{"bias": "all", "beta1": 0.9, "schedule": "wsd", "doc_mask": true, "dataset": "wikipedia_en"}
Each number is 128 + 24 x the weight over its row's rms, rounded and kept within 0 to 255. Layers, rows and columns count from 0. Numbers have three digits each. The size before them is the row's rms in percent of the matrix's.

# up: layer 13 MLP up, 2560x320, rms 0.0618, rows 1835-1877, columns 0-159
# down: layer 13 MLP down (transposed), 2560x320, rms 0.053, rows 1835-1876, columns 0-159
up1835 097:139114163108108159137110144135102147121137100167098131131155119159133110156116117088152124166138091104121114114090152135139124110117119142124153109132149122152123145139131101103142080129157131084121150134085158113125110091107125142141115120144161107123119112097189126099121136137134127140106165125159149058145062118120126110116094134185109156152127161112124100164122119158111135111119115079169132153158110156112100165144147079101185151184158170144102113110133090147126138110143139
down1835 099:176093101113118155189113112132102151049091089167137134147119106149178097144132132108148130165122108137156103174136122141123140145106091161136122103094143097129131161121110149079133130111132190089125127118105137211123074095198109139091143147130119140105112135118139123136148085167147139116104139092164156140113113129136131151137147162153141143121173136114125127160127121099090134133111121145191117127141139116180071152135154128120136115149116119147111129132144123174099097095112137
up1836 104:131136122131114126159115113119100136098147093175108120117129132115170119158114117155139146120179124142117147127132153136131128120094107118129106101173179058132123124170106146121123147104119127124146151136111138092106149156099121112088171154115122139153142141090125145073134095097128129134115093153128120118093102168141151083122152180124123122134153141111096111122109143130123126100125123150181112138111157127132134122094154140113127139113113130037151124136128142118139175110101157
down1836 100:120109131154105165101152104132139109114122124134108126144106138143139160130083130091119081132095089135156104115120103169162146136126121144140108130131135176088087152160131112130171111115132106118147136134160156125150124126121131178142141106137146147111146131157137104122125123130108112168101118152138127130130102121143141077118105099115146101130195131105167165159118109124116141158154135125086157133180125095144097117124134110137135119130145134153113142129141115140133109126166115
up1837 104:147158144069137145129135125142137164112095111117156119150147103120131117145133138126171151134122151143121145136129144151113135138133139137154111193155166128125141136117121134131129123162126117137166165098094166088124143163080130109153103125136154145150097097121127134096067154133118111096127150147142185132134133164099108120113177153151105153171147104062138069144091090168159112130129151154153095102189143154142094105113133120105119119095128130102155109089139149139113150113157099
down1837 129:111144121093123130122121113126137136083136141121146082180092098119106143090137099174164126142121115139142120100132133135197096099150099125152132146125107138089116116137136125104135140099124127190119115138128119200154087139176100116160148109171107147145161133141073144117143087146146123117130124143132158141106144138133071114124168154159108155128167172157113144146134115077133145130111108131155133140106153144126071110093120164089129120060125155099117140137142147184132111103108101
up1838 092:145133138098081120143112137130080169090126112149114160125151133141091122136139145075118122133146133116121148086123111115125133130116102146097115120148167107073163156109142089118098087166148103122134121114103148091069109105115138114152103119143158160157130071080183114113091140122104142119117136185132143102107111096133147108159128120143105146163112119052094088128069133159124094102104107127152121110130116112129096141166141117098115141101140132139121174108153130124112165093131114
down1838 090:114128104098090130132104102148137126082136139121116107111122120131139091085137139124117128159142093112145088080073132090122158145140103111139092153138139134076162148128140112136124129135103140086128140129130126209154142096245116133155127096128163146158135127106128113138160121111143115141138108170132107152171101116122120073139106168153161120155176128101072097126113153155183129111127097143127128095109131104126105135164105129122173162146138153151138148149152099122132148126145140
up1839 099:131106133170106145139113098145125109092116115162149180141098162138158079104118178153124166079115099137157109095124131147120119117082165177098166127068155124138103156123146094124154118112164114126124128088156119127100094137112128149131154120127141114120116124120168075117094142137143104166093132119121140064115080177111129116136116130125117101136099133093084109195099101110137117115109124114148083110142146142126089146123164136112166139157121119091111133130143125126141088133124134
down1839 092:117115108129119132139151116095157106115097098160084118111124116108122146115094130114148098142133112136138114160100187127168108117137171082080114152134145094115160126122144150121086112089090102107135126156152074106118130124111091096136150123154142174156059125128146109173086143082146132139125181125123148139157097111130128148108171093132132122112134133116146125147150122128140125126142149095106134141136127146143124133137105108128181177167145126165132166123134133113113121134134105
up1840 097:132135126125119142141092151125102138169151145169133150183138115115123124148107162105089137147122139156128067148138145107103137111169130123165124140137151113110120135136145141136129080153101129137141163175155133112130149126101097085134121129121119152166138157102126117115142152154092117155133130120126130096162137118096117170076121138136118163126107077107132167134117094176165093117154165092132137140128139113116107129124103113126144111152184147169099108134181151124120112144109152
down1840 087:162151147103161157118104145159102125136133127131135116130144128111103086102170120098111132175141154156164197111147127102078083128106139168130139160134129096107110102151118154138125174128146118120114121151120115092137149149091175133142073143107101208155056143143128140132127126079080111122114130124109168116148152156118119113117145156130104089150164129107124113139123188155157132141118109140133154147136128151117114129112156172120156163151142101159133136135118154120147148119134147
up1841 100:153160129135057134105094137121041145117130109157120122149140071164072154077118126081123106068137132169108095118142159106140185125114136087141139124124100083139091142092143140093120134149139125132100140099136141122105133106101097121120129131123117160128089131032164116154170119129132137120129124150152092109156112125155135097134132128127109173120124144124128107119145144124109117124137151138118136123148153122144138145154114088087176144152122158106120187203128137112129091117109108
down1841 091:111164125098097126120135132141134154121164158106127119159127128146087153166110159105171136166067155105142123118113129104125130087103154117116131121110142109132137153139136144123104153115126117115150090098112126161148094136122154123137125135122107122085136153148144124145148111153115141100143164151142159116123142191138105133103123139153146115125143088144171126166128121100118128176156199111094093137148136133066123129102158129128114110218127113122120174153151135127147137134123172
up1842 105:134131083153162161148134114176098094123092102105102106127085115159121125072098142131128178141119116084104117165124169164067166087128156141157143159143121122141175070113077111106128142112102106118136107076112139107129090123110105139142146170156153121154119144080156129128102110140170142123154144140091154117075130100115149153130110133149126111108106124139094094102108139153146125145119110156124127139130123178098118151147113156151117156114136115095121131121149148094129169117167116
down1842 112:104151117118081128116131166149133122097161125191117152165171118143133178121074095146136135125149127113103128108118117154122120142138125114151138097091162100111095131142130110120135110168094144115115137081103182116088140119116136074122125102079130137144126115171124150114103154153124130128129103136123143110110138141165124164094143132113156110111149116101147095153096151133160102147157137123120134137115108115169163103140146092170141142109137103154172139100142175110100111168133110
up1843 105:134156165099105095118112158153102131142129144116100174112177048130114127111082134159102155120117104149100108139136125111109158135176137147128130111117134095113113085139101064110168101153127122089141150136152118105118159161112139117169114123119145138124110168132131159129133089138114095144116113157138108097103123130117118121100075117127121123156066118110118102166136140173169094152132136088129150114131132134135117143163133136129105164104137148130115128137104106116101115125130108
down1843 101:101112103108127140114138124132202122157123106177130134103112144151165150108125170128140137126112101131125121116121140140151147185112129111131108084134121147122135155146127137105148123147101160111120129150121144090101101145141049145110154127109113165130120117117148099115124140168152144132143118086116128163120110124088108151106146106155175127103108125078118175096142096118087123099094111155129139161127150157193138129122170142132107091104120125174131119123115116116161118100114111
up1844 100:151133130122125120161089160170067119136093090115140152126140080111116150061132144133152148141114127135121119152149118102104167105150091126152094128116157122139095170121138120143133162124174102116116158100152136109150127095106101101067141115146112152120069115088144136130125113117124121105094155163103138079093129077135122108143125104122107133137125097110123139146137134123158134129123129146127110134148105169133118159123132142137136138133120138128118127124153114138095113096122154
down1844 099:161135117106118137194087117145127063120103125144141118143088114103141097127104155137121150156127115129137148149144119145121143116140096138126136128124107107106146129162134150126152124116174137120114132140122093151126126155145081145122128128142116147087134107120158090140115114137133121107098153129099113065147136144145131104178119127096105115105122176136141111128137127104157158117133118132169110105123112152118124133125110149150177123113095129108120126149146111122186109083116140
up1845 086:126100098139147149158168126168107113127144177080150141121158138167147149112077154169156188165130138142106145115144177134120143154122160096147105116154103152179121120185092130168123102134158107138095109153132164123147143188114110158117156136094143074180136120153149173136134103131121110115123130146135139121153129138168148179150145140149108126195119155131131124134145142165139124114116155144116128141141102140135123092171130071137092110099168097103139161167105145128127149129145146
down1845 085:146121104091080109181124142150135157112132135131127152138123089159093084176186123098125150104121128153106154147116147126132143088146149159149108168093169104129153137122136166132179168155116109096158142142102117112101096098127110133121095081147163128099097099107114105106164111118099109116103177184128129092066140131092119114145124100134114142109175104127103136113097155113143101128150129129103105140125114115112132141088129172113111133132118121140088124064115113144120121163119128
up1846 095:149083130120082143098140147107134137152152156126130162045141100098131113141155157142133130088131114170146082147109178072143145163121113131098094097154134089124151118168093165133116146122121111123132143109124147135128142110126065112130123110156091144123125137129106147165124129095089132137140149160134128111144099090131159080106141115188098130106131120130092114106129125153111084095137121175125128193116135140168087109095142125133150100142132128099157149136116149127125147108100135
down1846 093:136149080129140115113127095113144092119102104171099069105090077139154146124092165113136191142108106113124175149138107164082141100174103119128173154135125148141126128067122121121166105097134063135142137121127139137137085136111181135092140152102159162096124141097148102093113098153137132104151123102166131116141114152155108159130105138089079132138173176141148125137107145104157170168103127090112161129173125126149152162132114107127127122151100163103114122141143135114127130157131143
up1847 096:137138142131170108135124091135099179123125094141136121138171161131173115106136129156112134088097176148147113176156141132121109094132092115095092136089172098126110166144146141161115137137157128144131120159131133114156135135108159161162104127158092105138092098102123145090122153103125124157065118153124160134117119112143110147170126131113114167113110119122106114128078114111114092119160152152149129102153137134142150131180139118122156143098134093039116142145116163139134138102116140
down1847 084:139109131109110118168112123163111148192100142127140098132085119123127093101119134126148108107128115129131135117136109097107156134140153102164157122111137146134164115135124145128123137117101144134090108115132098185089074122179140104075127145142095113098086124094156129116151112145129126133170142132149119130140103112132119121111068155135116158124143103108130121152106135077131115109120123120109155122147160119126092128165161071094100119126121105179107127118131100091131128121109118
up1848 104:133120113149127149143135133126119118129137101096129152126151129092123144128129134095144144129177138168074099128164131149095151118157114135135151138123138142142119110100145109150090132142144121141169136145097117088162129128094125146140133167084163096114114110171141143103137144135131085144122111138130150131183101137135136116118101110126138131165113172107124107172127116125169133107116136126137147113129136204134121126219104112162107139127123140166099059145130137054120114123150117
down1848 116:173116116163133146132095120114173114085133129120147122115173132150113169157131135113140135131108103179107132090080153160132145142124096086120145106117135103162117129130130152130127135155184091112127154116130104118152123110153139173139181124157101135124141157040105126135115115136117116079141140127187118128111145118157130131149178127133109180098111123146141123123175084123128174144067124167099132134135135120087127126162154177104171129134121121098123129133128145153088151148110113
up1849 107:135101102149123164141152091178161134146064137134133116120123111123127131129146178120128126155091116128153098124111151105099125136164105168144122120125122156113149128118148098133140120175114116140102109106125191121128136134119078129133123149118146139114117146125120122132099099115100151136118118124107163123153124115141142171153145087139121146176122133101153119129145131103133112166145121103117140143182165125121084102143166108103107157093137087162137086093123117136176099100167109
down1849 097:117121124100102157132113147111126133151118159090140104137145123118119088118075150126140162125141097127141114146128128115097136115111120117136195109128124093141123137154127166135099133145113139145114103100118135126088135088119148098149147087150094095046171148162139131147113135148156073117123158145108138075131128162124141150114125153144118135124116148118155103131154109137105172107137067103134119133119096184096147143140151140103149122123172129102177127147096122141134181139113173
up1850 095:155117137136177099148103118215107135132130144131167162127138091114138082085133111133177115161134165134148151133089138114135137107126121151113108138074141129153102154121120128152145100134170103120086145118114128105142110128099108098088143082148100138135108117136135126107116116160144162111098156158129193103114109109137110112138080135124086161151105124110129132157135123127147142102117170130148113139160112148123161148101179132108160111177131090128135145149100141133127123132101155
down1850 101:164124080099176098150093159138124093115120130105178113142151085102138091076159102116149137122131154116132176135140144155068142107133173178103103154091125120121131125158142147138139144088158194120125113081115116176098096110164100150114148131138133154105134139114118094121122130139132162121130116114093165134113110129127135099157124110106136164141121094139088114135139131110127147123153162157148106111109145159122091119143126173121157143116121121092138109118133144099116152085128128
up1851 091:192077127140110125149127153185109124131095118126110169129129137107104141152138143168157146107156135110128134166110131112092130139134115146118084113112133051154147118136150128110152129088141113132124154110145099091187135128093112094143108113160148115121088122095110149102133098126151143119079168133124165079144136137147161160185126142130111109099102087093097127131165131118131094135102122139155098115138146168135126148124159099121141132089155144102132112168084107118108166079185112
down1851 101:159089102120105136156110126111123138151141112145111138110101114119134170134141151163140137107150122158123102122165107105118138128129136119125129127179165147134146084148132082127131133144149194122139161113123135210204123118195113172156155146140139101119115118159093147123114144116106116125138161125136162100145144102154069130141096127126154147102102106125120156109126128129112148137145111150130118118130117130118107071090158123121112142112127115122127090104079117142123132121143144
up1852 102:132096120105105131134124107099088130095131136096108134092108087110108107109122143111134170123086067117127125142142137097161153157143128124130177104115108173076158135140126158098177130139160110157111161133085096124148128124122073142109109113137126162158142133118128102129157127092141105106070157139158110096164119072140152106119118131167103137164125140126140127170104125135110078146115146133100103194120100155126096124141136086111175156078149111131135166145114108123119143098118104
down1852 096:125111097135141133142110132116147115098125117168078124174109129173125136149126070099144073183162124151184130105097123152128127091166094125140113121100099097124123121117120080176127126092096116115124120163106127127127154116125158117139152164150144120126162124121155121167104087073125152124149146076144094133109114189174134134139146128120120106111118139109129118137205104120117159138140151133140117113131148111119115165058120145111127159129124098147111109098146063113122127121150143
up1853 107:133128112086110163143105104134111153090130081109126147099129101118104100170089175111113145136117121176099131118101088126148147138155098166142167156105139109131134114166129109098153105122154103114151145093146157103151098137107154153107110161122150183143127093080113143125135084120157081097128129154109110128142122140149146145161139062167124094141120116117130107129104122151144122126160138107170120112170118114138135200161120132121155175150117116135145147073140148120171134125130166
down1853 120:127117109125090154126116135147113150137167132148130099138136132126148170114118144153136096154109187146126132135137097099141120183141129119127128133140166120139113161111124157134101122108105084190139145090158162157150094135144094129102148135120159133078098166108130162096122124119122108106082077174078118131123084163147095175108127123154122146096104192155132142157101120091162098122122153116122118146168080118095106152113152106096140113180079083159120190146123124125168161122144109
up1854 100:139128137112131073155152154129135140090087110141150156110169112076146094109117126164133109130113112102151094124121120064102128147140114151114113166106106094133122116098084166097152115132148122121126121136172155130149088153117149144087081155130121119123125117127148100137159147102105116089142124205122104089145107134122150132094076126148110124195088120104152103131121138160158110145132158106117127105142136108109151144122122144128081131159113153131100137097132114148150107089139141
down1854 100:107152101129112127122145102090122115094141150134113113149136155164150141160099180101086112138162155128176127099093127156154125087096119110129151094134141120091165143127149123118102129127153118084129098162107156184113101114126124153075132122174099131138126117116156138143122135107138124116159130113109129106116110151147128129097146111172126138090139185130119099113110124152100096125141156133129109132088110090163134123138132120125145128105068112147079168127111161142173128135104143
up1855 095:124143125141168100147131136148146163175079102114131126108138140096143138130060124153113117096121118142110147136137122116133160143125117146160122159103161125126172108148095064162118097138129112121150156107134153099152096134107118107120083143143091138112135141157068150099108098156124174146124160142117133140125145150140193145142147105127114141118115112111158064165135063138082108109096137102145135118120175137178101113117102077173115091104114136111110118094141129115143096107126139
down1855 095:141147133116110127150165131121108103125157116130151136122146158118098087100188116109182157157116121112167085095125096098130141074139133129137159128124137140151126143117120175107154121156169146150176133143110156148104135099128132124105182124133104123121151148094167114123111102115119113069103124106109113120163145175121127095106126148125097097138143097136146105154151132125186147141086130147091131133121121091126131153139159166123119200105116137088124128113119100115180087127134171
up1856 106:153079143125107091120147125148105189150086128112125140134132096131157135082142125112143100158117111136127104143130110097112121161146147155122104139103140108127121104112110115114114160168132109100136117128109115122108118151114065104149132112152164146126117128129140081122142083160155091117058157152116128078104096145134136104128140129150121121155080115128121119172169129103133160167125178160129125109124134157138119144089130109129108136133153119102134100144109127148161113095175153
down1856 105:117148092142091145102177107101100094105122073109115088101153133147152070165091090126120146120098134138106120156124161141134155120105099123102109134107094160123099105132153146121104155177110123141114116151127158140130126106145120144119097102142118117119126126146096154152130173150142106175118136095095122129152120127090113160117133109119161147138166111135107167162165110143158152101110112165122132155066139125117127084134141155137124168153117118129150192110148114135131144120150102
up1857 089:116137170107122108135127132148088150093140132129144173110158148096103165145166157132112150133084129116118089161106095103157133161127111104155110091121113154129160108097129135124110086135113137155095138157155132129126143115119115150128139096152111122138118095125150140143146160080137144109115130133126173103143087122123086089118116140097111148118064168119127136133116076120129099133162142105145130102163129092130123123125156101119139093139144111122115151064136149175101121123111143
down1857 078:137131121135148140120101119123158107140102141137201075128198089153159129124149117077156157112111136138127149138131113108111084095126122063069157138090129122162108166093121150145112125157146167103104160143133099140145139135119152116102122125148145130132108110116148138102122123151115148111116162099147132101113096112138114137138116136113120114131142104078147137108127117152077147164112129151137134167089103136149143135104144174152122116130105104091143153120122121147102091120124128
up1858 097:174129140108137172130123137114122169102104178092157131175124095132145147110093092128157136165091176143113121128140118120141135104181153158146115156130158144111070106178139111158130113163143101138101132137140101118148097157119145131107137161132156100169125109128148155095147135119127152115076141140145179141111153134125115166138121111145113100138138122120160116138105102077126148153166139113149137095172117110105197154115127109136109130109136092142089129160078140092139053111129157
down1858 094:129094141119110138108135126169137105097113077152148123121090126134124110165130147147117158132146139127146144176111133142140149095131124113152120101146125108104107132096103159126158109144150149100119130166086181079107176128119087135086164179107116156133132139158088103148103131132141150150152113147109117144120144095085161080111175098109137099137171119102088172122127123149093120131122151208140147162132112077175146087106079148152137139113131158071106159101112128157130143121125120
up1859 102:122106140119089187147126122160110145128121149152148125099116125108119118094189165100170153161114133122151148122103147096120126143136134132101114135121130106127179152146122133143146157138066114142114155128103125116161108126125120102125182113128132106137124137122107151146091119110096118106108104103127128116143119107145127107112112139147095134127171137096149137148077140117168086177178145157146094153155111122123078090140129170123122152079137147105144126126103104153114124112137144
down1859 099:131099139103142125155123129143124112133061100115135156087111156151127138146077116136118114129123110132164155118140128113105128160149163120124137122067162123106102109130133143104158138119095102166111116100144128132129141115093092126125118046066095165092136148131143112082111130134107089140107121170136136165124075105092152143168094116126107153116121131130172126135147149148095115110087118134093159117164098158113115095172094114128143132120170137131143116169145152181111106099172093
up1860 090:125157164137144110124089141136109136137124129102153116111121079098153121101095136163120180106134086152062100129122125149122117109104135114145069128146099101119082127111072113141101169149144126075151106141137126131090139159106100116162088098135122156167127165123159123109127113155124092149162119133116116110114083101146127132106106126147131155120126107154095101116115140126117085121112133140161152118129132118129124130134138158149124108147122132137098090113147121137129102114169117
down1860 092:102084104145167177126111118092122116118171138150080093136172135107111140142111129130122126155131140128149104157144169128153151135143129127139146134150140159099159103154127146120132154135117169156154111133159120118148162104115139136124142139168127140142117118097139082145107115161107138095107167107129128141140154102127123125137136123121132074096108107098149132162078105156095174170128134093128124115135130122119136139128157142105099145126162159146174111154143171119169110104109144
up1861 099:143122133100103078107137131118163127113121105114185116115119080166167093109150123087121144128117163205091174123093142161098118123111145118166150164105133086134131129169134141114132071119180115124130136125134171106111153132121130146132120159120134120096129131164129142123134129137131114118153083139137152124144078153154141119162132151186118135108154137094095106131129130147134117133110152169137095114116123170113166099109175113121124110151091157125092164106135132132132128107179161
down1861 102:070094106113134164154111113082131154151130149126104134140107128088143135106107143119089136142152089106120069159122109144104180141117103094135142117150130132130122128054134130078136112127152135118104175171122158143129160129144132101111135117088172099172114145179115127118095167135159104120138091121133109137148115116120115113100114139122136106197112136128172141151120108126110125155146148131132148152125130153164105124155123104144147132123179107159188117161133165110137093153133182
up1862 108:158071071165112119136132133104125173145158150104103156141129163173092095137107114138137143122112135104111095110151158105092151113128182167136134103116140159130152118107106098128136148103143112123121111082133118108136091142118101110130128134169159151102149135132165144148122090111149128135088151101094161141100163115106123155115145124122106117137125116146131087144143107145155122139149123131121113124114132113118117147115151074139119124090147150103131134087151124086149116138155114
down1862 109:102128130135144113118120164123125107110150116112150148089110126111133111144137063090120183113169100105126139142092130132114164101128133118147128133126088154145128138124115156142124129134142123122103145110180131091112143137083114148093113113076122091130096121171145128145108117124129128154134118100154129097130112141147121111139129129132133124146157121153123138151109130129155156148125179127122098141156122105162138094151124138129108123087105087132098122135168136071143172083155158
up1863 106:153119163154124132101104138149134153176119117121151094135134111116116148143107117144110135106161101166100090143116084126147157175149138152133124153180124137133120157133161124137137150100153123115132142129136116109113111124101113126174124121147161110174144105096134189106120122148127143165129112150131108139116114111130157131144096133125124112110123138146107138095160107166106072160163156109116129126141141136137134142142122088131134166133114144095095139146098174137113165112124164
down1863 104:156104142157111129098164128095115188109157135113115156118104149149129129118150095103118129102110142136119153140079146137089102100099128127151130122085110122098117121139103136122140089139102116112112129107149101152120108153146115128080123120107125123124088081152169125111142157095081166135132136139174139158113126131153097167130132156136126148132119153144099141149133136165139189189094117110131151124119090143125132133135060110132095088108108133175131099137155157123093143153140103
up1864 092:141091141128136135133082104187114161127109117120119178136140092132174133093124122161112091159129156136145108106165115138117130089113110122108145179102136100153109148129093143126150099153127116129091152099145141118177116133111113142091131117161129118136135130129110126122148095086151115132112106129089125076120077117110134150136115141121126083150106096121081126133097108094124168096156101126190104174130111097108144102103163139087125129136091110104147148151113102147130134095119199
down1864 079:155132141150190108156101120122130190122135163175091107105121112131148149121130164127123126187134171143147102131160115089138178130123128147121113131105132102127109139140103160111118135121095172160122137101161149199132146155190123142139114113189135138133139123094135130089122113131101154151106123147112131163173167125147110161141110108109167148143128116118110140125138176156162135088150091133145113142171119135150135133115133116109110090156128115134168137079152136135123139071112145
up1865 094:136106113137085143151077087157130159140119127116146135123126072122121123099148173144117126091115128159128131105144140110153154144075127087120125165136111106184121125189092139127122112151119117127076176054126120115113140137109107116099157130140124129132125146154110128107130149184155130103112112140172115130187119117172110142116136147148111150163141080118093128149122172139116102137145150137153098147133118118114100134100171142133130108116113100128118175144131125131142110153165163
down1865 098:177146185125098108161109104103102175133131129166128138148093116102098121122168126114155101183132106124130093116101158129099105133143172140140135116131137124121094112118129148132092093105101110160152148153128122112068105175083115132152072126124102136137142148136122090065107175139121127088099111141119124140137115138110167120093095097123101132176136156122184127098136140129128080122133123134121147090114102150111130090104121144126102107098156128115121077132153115154119170120113105
up1866 101:165103138114169158119089078185120118134072141121160118140113097102117108140098131122145130133102125169154116138159123097094113096162181137118152160157165122167089124154095143129165135137121126130081141144155111134129128164119104144153121124139134138129160142105087117122113128155141111140134149156102130113141126075150097145093109152136107144135155119119120151126153139125124131110141114125133139093155107171097147129097155118087130138163125176131126158127142129153148179108129117
down1866 097:138146129143130137120104087127098096158109139125095173148135135098096130112109104120128109099134151124159103101109107165110157156116125109129128150099113162102116162089135111154116117142161089129149156161120127180112117139104183089148089100140153128144077117124164133110103086137085132162105129150126149114112141131095126120172115120072094166144135117112130139121094106170178141140119101151123082131130110164132150114118132108148151087177127122147112105124139170126135105112172140
up1867 094:183141090146162158104117091140125156130129111152136105112099122142146133097148123168116106120144136141136131133124144149105105125121141145167084153139110129148109163150160110106136123099141118129107126113093125117116133120107117171132138130171160151133107067097140100096090128128157122172111180124139133108131115079136141105136122160115117175103129161122103089121132099120103129137161164177175095146127187129136126161121149095110122118129100104119118117139140179096188130103134155
down1867 087:139106117172137163149155137176122164138143129148099173129144154099098115132152111139130115119138106135166114149093186107131077184111108147125105147090143116141153155139114144149112147136144122147134128097130174182158166123145152109142131095154124118122118133125120136081132101095128153104103104154110104132134059161120111091154092153139095120091117150112175094123109131120138081116159096126138109147121127105147129089147158149083111139103148098121148179130124134114093162124134130
up1868 091:123102079128144122166089125110113132130066115090140126139134123115143103061161128122114123099131151142134083136120125137107133118116139107119137120151126121137129124111133139156129114107121098130099164051113169135105129136114133142120125077152123134127136133103150080142129103182128125095132161145103130111083081106132096115086064103127080147130126126122102089152121079118116131120075115118107130124142117134157117148146145117143125128130128148139120146140155102091124100125125120
down1868 086:102135151123143185109087139144119095124128129081116097146135149168102177125131072134103132126129152151125151150117118188151147100104136104117176125155124145136132086120148113133099181111122130134126116138152133162147130126158154146136141164099093081151126152165116140113161140083135119151135123110093135112136121144106136137113159162089110102115136120138132170116170137166134132130125136105156113159081146122095166105127087036167131140114082131125110139138135104116103147121119153
up1869 093:152112106157128141126109124137112146119077149097172143087122120120114115132170128160117126098118149098131095146131184107139154137120136131115120151143111142136152095142107157067117115131124129143094133064138129120116079118122081086141182125164136111151112120047186143110070113102151145129142148129129125078093104112148109142148130136149123146146115136111103083109110094099112137154109177153103127147129078144119108180117129125099131090119126118114129147127109158103111127142133155
down1869 088:121139199114118155109158091129133104124166150136133120119156141102129136142158112104137151087122094135149181128147160166166131137109112066143098095125079165149105127176104125136135122099141083123126144146185100104106131105092111124093133085150085134097159139156101125154138124135117117145118160134091136171117121100146128140103141094120106144131099112121109142127207106134141116142130109150165159135127142085132110123104117110155116110110138129194099116152127111137123173135136129
up1870 112:135092094103084121125087094149129136140086115105142092139107054115168144110126171098106159130136108092152126168142104151110115110109166157166145165152134126102166150103136143135096110096114101093169090103094173115145116145115131120125126167133148143118128118141124122134082130171163117117132180126125125119093133138136128144123137142130112103134151119140118112153105117153134162143124144139155120125164090143138143153150096104132129197097118105146143104125126117081172149129136162
down1870 119:123102170149137139153123128125118095162148165125076174115204149145091134139099136065127141156134125141122138133109151137154135118127094121092133117103113104092126171093140141107126180156114149160120123162129135123142149141110099127104130139158101130143135138144153132150117116155157086128143096135120165130138118164137142141103155142136153093120085095129131109107127101137120073140123103156115118144114129150143133096113070161137137084178065119120122155138111136130102145129116131
up1871 096:147114134106134162102140120158146104152085096143138155102093072101080107074178183074164104092099095136143136137174153170115117171153167162134156150117149145147137129123151139120153143164115123127170176091152130110152188104120081118135134098145144138124118122132158095127131184126119084103126129118146125135125119072106071100137127157114135142162129185120172081116082134122154102143100139118145127134157121144121131121126167126120112118135151144150149132092177125128124139131118161
down1871 095:097125157173151088134121130168118156107068114137126149146137132127127118127137113135127103124114144122123145125136104063071079142127147156084108117118134115154157118144129124167069104096088085151176129113107105129143153111118126104109144143118102069098122116124144143163141155143105139103115139099120092113179111116129161102139125149128100119137125096111135079144122138096085121137151163136135129109133134146103136165104113141134089127113154143100136117106144085113137098138112125
up1872 098:154081101170132124141127142128121110098115119090125094116129125163114104077112150102136135168161132104134172074096147128089143122130144192154140153108151128148151139122130116098152134117135121132137117118144171118131121147123115118157145139128141117144112129127128140145118074101135089110141099127134116126112115116163151144105105118132121110149143128129067072117079160139175093128147137158150130182135134124137134120144101076090123134106127134085078141101165139094130163120132117
down1872 085:112159107098165142116184109159116145164146144133083139120146144133161162104140094067178140178111163126078174138113149121151095130117131162119157131099128089101140141110145145135121139139151109137132156151150166096122129094125141144136144159142128113146143135115154153160125163086129120142131131123122137134144140150100131125135150146133089141067139134108177129115152149083149134146138114144112108114140119126120116068090112118118127132151151128124106127132138119146097134108134120
up1873 086:153091134131092149097184132134074154132127146120129126114119108123147094137162165123085091112155165173103100136166135099130106108169125119152129106149125134087111092119121123117162133126109128086115130140120160122129123121128117087097093123159124133126107155147088132168181098097149094117158074141121125148135122118133140157133130148112143110140126118143123111098139108135146093137141156190103185158110101114157125141135094151128170165087121074105109152123096102107135100103114093
down1873 083:136141107173199091140129091138160126135166165143120109125100100092115104134137079108149117091142159132168127116101143125121142122122142098132136128117128124134154136164128118095141114070140142103142107120166112120146112097121109143125133101119118122096101127110145101157088140138128133082147162120126123105144093139132109113109105099117115135164118154206143154142148121114094143149163097126166164121113142169102113153125150105099109084201145149143105126150113099106135129129123149
up1874 104:120112138124116162149139118122060166121093086117103130137125165130121061116156131123143151161194118125128135116156154096163129088117131115144138121152116091165140106134152140132133131112112093077086159111082148107112139138132109126102163123170121135127150130121126084152135099095145120155133114104157117119126098104150125152095112090146128116120150087081098140133107110113131108114109085192150118134131087145100087105106100127119135127099146158131083143127149123131144114123126134
down1874 121:141106110139129100087130113088138140133171134060108161118151135137126165145082159098142060112119144157191125068106084154154096102129112135180169130118152137121126147145105133143131136107105117099131145120140150121169148144175185121151132106138121180133155092101127141120136105118110109139135097166100110101135101116123130136148121101151143139100124153124129111136133116153109116119082140136104102109143161126154133124165083154091138131154128105150125154180079133154146135138089132
up1875 107:156140103102123114166133172143073122114104158104141152145194091128086147117104111119155146147076130120095103171133127143111136134119130121137103116107166126127160120121130127107136141136122112128113123095120111117168079125099155115176109167138150121118110123103104196143143138084153128081122115109137139107133139126139133121134122138118110107116127117118128100107151158088143126123163164124126099148165099132138154115137145116074098171122118116099160118174140102121128135132141166
down1875 112:116139125105070126145112122119119097178150096100145130076108105125117109138132134112144169123106140180130140119145096135107138104121060144129104147133158092166132100126103133142146120171110104119128146125127149118124102125143102122103111145131150111131096099092162138167116098120131127145152104102161111112141145107123127127136165129134118123144184117088144124145145076127104080129121128117098144132092133091126117119119140152100126109133136126120099118176146110188109134093173177
up1876 104:153092123141094137103118119153138140089101115095159146125134119124159149119142192143123177096119127148102137164123152130097158140095157140092115141163123087128139104132084094153126114110129110128152146115168129127115108151107092107120110073108139127134138157109115149132082107090158073099120129134085154112118112134155159141114143129129116129113098132145087104124161112161104115144106124114126092129110167129131137129133158161118128125071129115085170116104150145099150157102134138
down1876 102:153121128168155064154129128151142135128097125106135105110158141086119118160127138125130162112151129133142141088100158075153154093135138155155160130100087140130156112123121129129111106147119124138088126116084186155148119132100131124119134161121139077173149113148163104119138117114131132118131072122161132145124115122099113121147050120112146099153127115140101108105112122139171153137156119135106124104144133151098118161140128105119098110122113143147131132153113087119140117110126156
up1877 096:147164137176095077158137111153108100123134113144066133112175093109143090146126167147124141090133152105107104136145121092137111099171102170137107145103173102129124162116135102183086120147113104127138087124089143107139140133107191151128103119155159088139140121130155126072116143129164146138096073180113131093154132135131136144167151127122116096127166111105113093119114126097124171117161111127130120122146154131159142170130139148131137129148123170093091144144109132144156156099158137